{
  "d_mlp": 256,
  "activation": "squared_relu",
  "norm": "rmsnorm",
  "positions": "rope",
  "qk_norm": true,
  "attn_scale": 0.183,
  "bias": "qkv",
  "init_std_o": 0.0,
  "lr": 0.00677,
  "beta1": 0.95,
  "weight_decay": 0.015,
  "lr_head": 0.0112,
  "decay_fraction": 0.671
}
Each number is 128 + 32 x the weight over its row's rms, rounded and kept within 0 to 255. Layers, rows and columns count from 0. Numbers have three digits each. The size before them is the row's rms in percent of the matrix's.

# layer 3 MLP up, 256x64, rms 0.264, rows 51-93, columns 0-63
117:137141112180119101155133111140127077187164101128113146096115102086161078115137160131255080143131124125105117109130116126080100173133112171150143132123130144123109124102160108186163143168079160
094:120111105161094193071054065116136111081116071210156086154154116067112140164149152099114150121094105143132141121151095113172137137107103139143101125158128074087119142130103145117094150103154075
099:103170064173150113133148134063149074118121091099098097114139103159144111204137131121137129130122198168130151087174154137162147090103145111134156060147145072140123172095105154113109080171151100
096:111177129219141157120131153156127115092092125110109129102101139093135128152141095086169153158119157183101180099159150097078153045165186165143147092116146128150077140158069121157128153154115133
095:144196180156167163147090174179133125123127113191085125129110110151130195168113125155102176119107058111072095115138117122151170134104117081114170133113117105095141126121076175156074148110097144
095:130094115111159181150133134191152129136144153092138098144117175161173170118127112103127144163138157206167103081158113124091139109147118080185103167105163171169067162159077139147097113069138113
083:147131143128132122069128182129122092106074100141130165134181120151181141163133155123152169111107138141154115129117180186067107081217137080143106097137123080190121132145109162180138163093097138
118:161125125160134114175168077109147104141109100125156121074127132128132117194103122125146081061116070109157085186120173155089162149168185136110130177133161120108168098076138098170179125088149109
095:133118161095087132108128118135150072143117176145145138101122138116166059096151142125166049167077127147112117114110099141142132125152060097101169137117080158089168091179162128142098148200159180
106:109105112033106110167105097113154152108139072137088171112117167096126193101109110133104135156115129135165218139130196089150156136115105139142167059107113101159147116149153149166120157122096105
091:139080185163129128190166143159131152167141101174114097173114088112128024132122110198179146154097084124154097116158095113100093116125130097140077175096122162133097122126150100125136094103158134
118:154189175178149124113146152094136066100085122170151143099111115104146145139107098106164104120076113185042111119103102089130057116128166106083108131132129102138085151116139108133089154065100092
098:085184115142176135064161140098158167127139137180120138127148146137149147112154148133160150186156154127160183070132150135102114075173082130161131084112173143162132147174149102116117091178079063
090:109146170173083082079109172158119152097056116099095143137092170129144105154163097117166172112066143125103068166162081137152165088123084089146126147115136054107143108117143153138132086133152154
103:148120106167105201096093122163153167125153124142104131118095170137159153168119060173139118136089097143076163077122138135125131111169164136163153135137088159128185169119060118138107050146169164
089:121148203174116150112079179146133044095129098143113129182129182175170130162123110109129098128126093142156110115177061128095101146156144148134164087085145105137120064148157187138102131112118121
098:116126141108076133050096092202165052122145126176126131138167161128130105117157133174075173130166141128081141121116122109115196141086137149137153123126163177116132128198107135155104168161094150
121:123176079103099090218136100125116125126175147140132116102133124179178115094118101116171105092076045165141109120110169112145158167124167144134127107078155167149137127134177098132176115121187153
103:152135110156133125157120081121163091140114117091168075138162147118148091141134126056091119132131120171165160118091152050177173140112186166154097135113155145101101130151102134078098140031104143
104:128109149084127132146114063127124205116177132137138121119152072111136128200143134168089106221098156151114171107174079107122148118174132101168117153134077155114121115120137101166084086137176136
087:093086128147084099132153144154120070132086164117050148133103084108179149111169153114166138099089179151139121171170163167070112110135117145149157194093132130174105125172146145176148133122146077
100:148141174165083123133124178115141092111167159067190096102200158155129138158109169123101097131148119134140128112112167102090159160150124120098139187091116081148144095141153117169060135072112067
123:118156078155113144100121098136125087119189095184192131091127118095144146162157180157200164075148072166141111131087133071117149148158189131137117086115129175115135116132157107131177158119091103
097:129119096099140156146073095140149166127189092100081098131129113114147093114133116173109127076121106140158154140123172103127111111228067117185093100167145136158107135115194124135143087160065146
134:077184112120112192154129125139124126095095110195143041142116083163142132077175147108097118132109099160192106100150080131078093085142119131153185128167166111119123113149152108137168124101091143
102:187147145163117166194141098165117120165158143103058140121121133134156147135209132105123148117142116142147166145055103134142194086171089161138104116154132094082146088101167104155175092126091137
093:163114125136103164178155159129138093109190191111167102098168189199127073154152103091167121128084147115085116087096123144100183120129091185155160109105152143142150140155122088119147155090089115
092:147140106102077158173156117097141134168144116102067138133176092178130159100087150068175108121133162116162143142109149101163147157105148127143114080075178098119104138057150204146141101136070128
110:155124145127135109095178133076139123209097145152053128114181110083110089126159111137156110145123125167093128125058106161067138115098116124124152172110138094089096135075139115189182083101142124
100:090140118143130118143129169135096068122186142140138073126187102094153185157144160173149086131151125146090086110124181143062176141103148142161159133085105160179088176134152065149111149150101113
113:154126078126113151119133098143116102124143110125100101134149180130116152157116104111105120096151184087149120126153093149099090062171124209163141142091099133149207110098173088149199107101086071
093:168096122111064103172118088113126061180159113097154164112118153150107138126103144171119171044069142123078147139115150076121109127106121080168167090134140137156109124071179110126114087089112127
118:075107132196094112128095096129145101147106153124190162080175101080197161139161133103154079117120090135148168172094131127142173187140168193146128112156140129121126123127172144178171140099130150
113:086135105132136128074157084155146121165131119144124103144082156100120119127129086147101080073120119160176163145166057134126077162139066141135154116161107115160127164048157188123197128120100158
094:156150098141144113072204094132174172154108156078093128137127142110103130112140140159096118155161093141119166110135121151076150088179129143187102186121134151083180146104121161153083071151189151
088:110174195141129150110154138106135156142137095172173121123110167167117122139165098203132110162123129115103101130089187132096127209158150173118104073083107097157196126116163122109160153107178114
100:107176118132134129165124089097154105186107111159112127183173151069096129136139117168157196169124136135074145102116183112170161121115114115142095105142111130149089035146147148072130082105175112
124:105129182082120105119111090078135137185160231103126128079089157101136143114093149140122078102105120125069116113107111121156127069177123111097133148147143095141140169122162141164163185125150068
089:126143110097158160124143119119159114111142138128131138158162095163157048109144167093082070193122090125139201054161126107151099099179169116194146123159106105109169118127132123191136140133144091
088:149164165106086164135138123163148103128089132091175071117186096164135090099101084153074123092144106141065152104127136112140116160066143168130137100085165164169146133105114129132050125094141070
098:215136142080122140106146140178182103122171144110023132151147082131112112097137114167123126098123158102110083103135153148174071128139046102121106150137137102088116113124173152130141114096101150
092:111135122111123102120133094142163127074180121102123062090101200127081102149128131143126149160129175168115028167087095117161121162145171115142118112140132113102166191125147120068074097120133110
105:129152109105111131193124103167138187102142097218110109162120185106144101123081119092117130146146116145193080151105098165062114140157068148149154171115138148168157129138124121165128064104106114